{"n_kv_head": 8, "norm_eps": 1e-05, "rope_fraction": 1.0, "final_lr_fraction": 0.0, "doc_mask": true, "dataset": "wikipedia_en"}
Each number is 500 + 25 x the weight over its row's rms, rounded and kept within 0 to 999. Layers, rows and columns count from 0. Numbers have three digits each. The size before them is the row's rms in percent of the matrix's.

# layer 2 MLP down (transposed), 1536x512, rms 0.0351, rows 1342-1391, columns 192-255
109:484464476478473466486526448503474505543520474523522457472503512509508474497489506543494538492469513500506525501534477500473555550523484476431579501492485495455484489492522517516484521503480492
097:510504534479533462514506461524510508470493503554498516509478474494504459516499434541509494521539476508483534421514512525488516509479494471454496449484433486531475517543465510468468503482470486
087:524515483526500478487542477488450484525479517503521500455467512506493481518484527511515478520498492490492486512512537475471520502513500501508534462464489523520507501496541559533500503454455523
126:519532525532475433551474503480490491481485515483552434506517541512520477517493491527489489478499521524497503514507518451510476501502479510511479522505455526501525529491525500489474503504545445
123:496493507456470459480487482531496468456473523479511510469486522527475480492463488539495522497478485507484526488463499527495523513534571461486522544486488472512478509496512551513492508480499509
086:544462507489540541492496467486493490526477511482520532519501493507502518527491546492448506447557487510514559537472474506509538488493484494492544537486529516496480499444513551507530482501452534
082:489482488517504496479550468526502536503466499497484484556471476516503517518521464515512494514511522506496539533483513474530503523516505502491486491541510478458468523519540514505513483427490509
069:484444540540495514505484516506491473481480499493495440477465501482526524482484505485505519480518508530531451568502505480502465529488473499534483467500545539473556450501499475530491524491441500
096:543476494500455551559495442471486546491444559526521495502483470502508472462511490521481525499533478499506505477510489521517496453533510500498489539537477477504485524540540480458519489490521498
095:452475509503506481476500460509517477518469471511467477506500543510558498485537517482503507487483483446521516468496551518490511504532499489501488498480512510464501500462479459481458481497493519
120:482513528498495458512480484478474505489568518518442475499475512518463532537499493494445523494491524502524500520472540540515524531523510459530545507483459473484545502494512490506525511517504540
063:503459509493491472510519511488494518516519481488484507426469493459533462462458506482511543507484428544524482510472505479486462513504485450483440489498469492527486503502558543485511528506498538
103:465482451481542513500447517534487464458505469510502473501452489528507484506502483516472518475510518514497487503451519497504483523510535522476499462494465480505505463547478505532449547502494469
079:509499537487454468526485526504513502508496501488503540518490442525521491551502480501471456487495515511546463484509475493457446479502471490506524513502521507435516525460520452527437498504504462
120:499524482542520482509445497500512487489462516483452482461466478542486513518500523462552469509475520490459462526511520493498529492469517479514475532490515516460467563475457504512495516478538470
081:524501482500494512489547480475487511461514507491518516518521530547474475536501485486450481510493553462455465520484466512515498489483546543468481485498438509496522509496503499495494510541485550
087:450527520508479504487532508506521507499505489461488556481538467510478485524506505497516473497531514485527484450521511549487546497488487487519539510510511471472497501515539467521502476498474560
070:479459533530540508512487523476475458516501473499531471523510534451514474524489511499501504477516511543490545509526506477530499465505520475493496523527489467476476522497512505480478491452530517
085:491461497503489472483486510458467509516448555503506483537525486523535513483490451509493504533529505550500544477460494512489516494545498481498527490522483474529469531536487525523487499486469535
091:511518524489580534497484508483508536517442501512489528531477528504499476474514505459527518479474474458550533543483535500517545481511502500517510470474464470471501500495484517461540470478547511
102:516510503523514491506524467481504471456516495537512476478507453488480483472488492507504449474488517499456525494528471504455502532509519555489519493466497478480505551523492514525486474510494506
101:477492483473531491494515486480480497490541470497508491503481515564509481538482474502464530488489520513493481516487509474497486498489501552481513487515510532489513471523540454499517487524562499
159:479522500488552515501489489499465540482488514508520490497492543476500484499504485498482519553544545547480508487454454488496495531537461499486515535505488505508504526522522478511522526471464509
113:485472483524501514501478505483466509477515514482527499490491477486483442479522526471451495472504501484453490534533488528487465495473512521528468503480484481462533537510469535464508516481491493
066:531504499522467458478503484494521492510557488473509463435506494520516525502535499478518510518509505491501527514492499440525496486509464489464525467464453496521519504498486467511494520473489490
112:471508478512526495522502506487526504537468502492478491502498494521498476519475535536503532519501499507572510499475543471496502504521435482481536494485495487536468504476516515495486539478490495
142:535484438476469475533572444495466496532514490497549470493500506454517503529478539483490520517447499511521530540467482519484486534502498541513519525510493533447486504453472476522478448539529489
093:476484528492506519564467491517511502464487470554518469498459491506521493485549496505465500518518517504501510526547456544515496497476469497485518535521458470466472489514489473517489498514518526
070:516474528506515512522490468483515484531542466484520509492490524512506498517515517449522534505504446522493471484481449480495493522549498483490511473515479477487504514494521473516464534499441519
135:498497464526525484510511494483480489460511495487457484481495449487497461489490510481530482476454471481521489498496488470486492501440498478511514484522461523516488491517459508504506498534523455
098:495426489492467494519471496488496498492485532475517531526479521481510521515501469474491521507500481496497486475486485484485552493480485497490527451478498490484492520491482536515494509505512515
064:520531508537459475483535487530518533512528552478517481491532500533469488491448507501497501484508507505506471523483533517533562505455496505515534507506468474497506493472483484477516475476504518
100:497499564481529551518491547503526494486514529508507432501504511484487527468500505497508504498438489543494474496518476532517502458505518473470481492515530527489497455505479517486508487469519500
077:533506457520508488484524505489494512470513493466514563488441508505497497504510548536513485507503462515478530492494537476473522478487520492474538484499495541490501506497478515495472484473465504
129:524531454496446491514498510487488472568518509499524474524473517486494540524496488478501509537519487457488493506489471509511483528516499523508522477454539495526460516539520446462542452484471561
111:524539488477520527512453470520518505463494475505475529503470464492436493489519521494478477484516546507528499482481464508484495502510509504480537489510474481491519491497476530504535522521560515
087:471505497520473501525524515468483495490531484488505486486511477486542530532496465473486469489483503497495464490471492507463490459508472475501487475472478491526440534498460465481542504508494516
099:527529535511508437471456484496528499467495466472523464491469458524488532510464497478544516519454467533516531550522501444478497514515494530508496521505537489551481562495501527490478493508531519
054:471518492505507515552475481440496524500427476494516496480532487517502474448495511516489502459465461508466475510468469454511521534472462452510490486505460515534485502505506458538508511516439511
094:499488483542514539513502516535490547506558494477470514535480506493486528479513482507552522498514485503518519535501521479503465513502470497538475498484545484458531507526468534485479513515510460
110:457534497470525522550501525456470515505482463488491494496505507523497456547472573531543517495504473479464520529553513491470462539464496500525491493494517487450471485481466500497481505519480518
110:468488545494531491534472468471517499488500479527568504490435494502541488515520466526454504487480501491464485484466477507524499535468494492511523509465426533522461483504558496493492552496493507
109:477514462507519492522494480491518487512468461498501470456482503452505500521508476466511497505498489475490468540493525491506541500515457482515514485493506489528516501504525496507500515513470525
126:510508505489458488537433454522492486488458482543498503502492549460486485495476534501493541473520530519493528495462537527466542530500487470499493520541451477509470528487500510493484515515487504
071:505479462493509498549478469516496548487504478527500509476509513476528487498504502525511501567496501524509489493508512547458504478502498509526474528438515511504486491513516512477535506525501523
096:491458501489469516515506528495513523502492507491513487467517499496523509523475505539471499546515460514448488502451524485514523536529461498476460492518497498480508541502490503473511502516506470
066:483461520529482504482505490504492503453503480513508535491449535491523507519539501512515496491545532489495495496564503519479499532511504508518502490470471491510499503459470504545489515493516497
117:567529480523524482491516545539494484517478484506485473519494488510526490494490506513537431450534498482515471506472492500480506508491514479540520502499493502492477505497493513483469514519528468
070:464533499471489494533493507498506470497507471492503487501493544460499488521487498471474487490522513484482490483503537462493490501520492476523514544530473507514463459494538544511483480503458503
097:521488480489513494495511546482502484491519461483510506501472492460516453474476509509473528508507480521518530489483470539508532510422490470524486524508474503531503474483495496513483478490466516
# layer 2 MLP up, 1536x512, rms 0.0686, rows 1343-1392, columns 192-255
100:488492490479489436471514516496541510509471522481471532528511513496537512523492517474490498514479501454494498494489478509482482468492513511481489503507539496504509478483505456478530485538479477
092:463535489468507484470487504505493467504501500510520551524495479493475489488524515511461475541507478516486520466507542530454465526454500484476505534537499496484527546507488544488482528551511477
131:520510547503551547508534478493535502498522505511511517564502489520529535534492524501513510506495512482498475507505504495490518535501500544480515501479483440464486494494515500429526486510504536
120:480493533472489496469524488467517512512505481485482518464503500512490502512487491511532485528552494503534520507519517522435480523491545502472455506489481510536504532492486505493499534503485446
074:521492554479472498456502493515509507486507491523435486505503497516507515526512449474526533490525492476520488503481480496527473466482539578519504526537480518547477487539501533497474503458477524
075:521474522497505501509477527496500496517524538505475506489533475544439494500508497509553503493574516488482520531509479492476529455476527520485486463507522500504458518461496562522472554533507472
062:468526516505469491497514470521502511516485493481538491564524518521484519428461512544506520538505515519508522514501526485542456532491477493489548514473477493514555530508486557487514496554531485
102:475514489503509542456556502481528553506540572479481491546528517502520533493538493497520497544432514508510494533491518522485512547459525495532475530481504519482537512466493523497509553533505478
079:502529503474539481479515501549496533481487493518460502507490552479492520536501496477510517527478497504500513509516501495525532517464521536502486484546494484457497502552528527506485521501504521
118:530499500495478519447510510460507534520449520495477501493518516513524487506516516471561473484538509487494517498494508495481538463496473547467512451491491467484471541470500493473496543504503470
053:482496482445521448472500501507519523503569524480478498538521503501468510487524515444515478488498531454454532534492465502498461505496493512510538496527501492534549556505438512496525483508512453
086:525512523462535477460523477515504517468485524514477507530501476507531526507467454517514466498541515478505481475487505477506529486477554533512489478535525534513568466521530575486496501543427508
077:524555518513462474538493531527476487505516504498494494509512518488515489533474525480502542521512512483471506492510524522492493481473508513491493514501506523511501500527479530512498516537493493
126:546452501511504505502505520487499517511489538463484483522508436513490530533564546497570485530537463488509537482503467520492523470555510507456569460535504513507501505514536482520516502506512494
077:516522478463536487504535469526541510514510502495499514476498479481491499511482500478505507533526509516505512544473518542471461485508493529501444500522498508570546529536544495490504497489525483
096:511471495488471526478500534495516505531480488502577556513523487500486505546515496504507497542510529497522549525547447487467524465435482538515491511495556518517511516525507520505481547481523487
066:519507486494499469514456518553503585452473539526514491532485490494472528495525465505488469460505550485505523505526515498466494476502528504486522489491533493534497509516518502472536509529528513
073:513533511496464473468525474465491512493488511510496502459501489446518496524493510513510485454515532506536505483483511514509471548502482513485468427479490495527507494487514504483527507544496484
073:522488481462455521473524519535512442516505510441481507527502480561528555537486485470509495501480503501475483517497506494473466541519499534494502522533564510479491532498482491512482497490512508
107:539497492497484482535517474511490506528484480504507463518469533531497468501527513482512514530510501538475532473515494505483470531520489544498462487468526536510508528462520520528479528535476532
112:462480513530508510475532506511539479483513490471480488530472484474526493483492503497516495472523475473513549516508520505491473518515511514441469452537527466475501501543490470517498550500464533
179:501500499489548513485488497514495467505478500532519440506472509521519545464487491464514508550502520474573522521472491466493482511479508549524479430517535495513464515508519548524481475525496482
119:470504529502526505502511500526531446500528512531519468540493504528541493521495489491517528524516518494502509488468524485469494478505480544504507472529518482542505501485499543521492506542511435
057:517465459509510487493488518482487531500509510502497490520486459521492475532475492551474540480538491473541494510494526494515549492501509469496501492531514511483471503470496607473533510484479491
114:541498510483505508489550496489496480508524505542451462487474505478505587504554488497531502485463519484468520486523494485485511462475507490524513493497495505507548465552497534503479551503505458
156:546543509523508492488514497487488561477479513478446540497543477519520510510474520498538450503546511514520523488499486493515512484491535482519463512516451520509495479466491501470513514515503490
088:541478520504512513497492494515511525495507531523478467526525526490483539517517496512520508483519555455475549484484510492524507476480563503493506482531473478541529517482492556494538516504556456
076:506550444467537551496526493523547496478448514520509486471510512552549530490511510454491509461541519473470530555495480502497486485485512508524494488533500491515452488521496490502498494514495478
146:532534529487534467498493449497539505507507535499519516501534485560521492457451516511494510512507546494517539509548501499489502529525496503522516480471511505457534487513503524441496514513533465
093:468484522494493498477484486474493501521521502494499485506543476517472489518505486553503483496502535528469553531468461501504473494484524492456480510470493481479504511517518539503497510513497494
066:507461495481534496478479535486505497489491503503507520477514507534490494533511493507526523541478523491493497469528497488477503582493512478470530497530504522508464484478488564504529505480527484
100:506527501474515496474502463489585512502501538497519507487477492578494522468506529489488485549543526472498521495530520499509516479443552513516515474494565503540515514512505539479514521527495536
063:519527539494509471510524497515507505528517449516506438500497485519526539517523486505547463485501539494525520482520496485461537494462454570511502472462503517474449482466506473493500521488472518
138:488491532469507514514494492456529516527501470463505482505516523523506562513506493515464524516507468520510512465510481523444510460518555555460463511482457489527474514478521486504502527525533503
112:560492520473465466521507530509542477504536517549503490553542511479467470503497481507515506483510455447542475480484462465526506474500480543530453485531489524475528515503516473432462477520484484
064:494500547456486527457560486504514511494474502508515456516495494546508529506489486486498510495503477478459509513502485466506507492504531475502453461501463551490454542482559508510463500504468465
088:554465480500456485503519508496525471506510505527468522499518547497507533499490512485511477462535501484466508462464496514494477486511506487501475456550489504507544496510560560515501533514484472
060:435512470517516487489486496523513517473506528527468502516453501471525511561523515476508507505497487522506506548508489474475477478480526525498484497515553516508518466476508547524502529500504525
090:508528520512485467502481530460453518519493502532491496527516477468470545491507536503452509528496485462475511493481503494494561487517522548513480440519494492448497513468480502457479514489478517
098:494468497479510491520528493495488523552482487514475491518526527505475498475515479516519464500525498535487538530486500472527528494482533518499452470527492498520506556490476532500458489530525433
128:492511451503494509453504482515516525494544488529471528489494468520509509520486533499500514513530523507489507485460510511506489471501548528527490502478506510520517508494482527525516497529473500
110:528510505465528510470545473519508518510456546499472484555521486513473527521537464486518473539508502472531499454507468499461514460510492542478460549489517507478534478496486507528491466538475470
152:489507450498477490518544506469491498498501506497547522470506502509475502503501522439484477496498512453487484525531534477512531481520499543511519462545478531496514491490526480464506508530458453
062:508504505447476476522508465495504511543515497560507552540496487519447526460536530543479512520509508491494482488505547519468552525499437468448475482553520503498483533521532495489494523498491519
086:548507465518463481504503532482506524554483500476492581546521491535506533508544511491510520505479505513509495504476525527532481480540486504523479451528509553510515496492497495526493496544524465
068:493526502485484503478541502513549543476530494504516454476529520512532498501520510491530489472489509475516524493497481503511488514496532513540470488480543483501517496465498488477533435507525505
106:500494482478484475468537487490537509542497526537470481510513469501503542476498499527496531505518470460515506512479452465487509470545482481518461485508496486501518493473519492483520521521523517
070:519511480469494509456502445486508528540505537448535502461505501536517502541501493502489510503551494460477551495473501516510532443497504511523446483519477474522499536457473544499470494547527472
106:486508532518526480486494484489495555520519550455517514555541481509484510511516485566462500540513506537495489482516534492511501480506528503493488502503475485502516518509506517515481503511495504
073:539477472502525541488564498464538495493512514516496458531512531476484522490480494447538507483515531466538536523485484463511490483505509512521520513531488495438467467494537523496457533488502495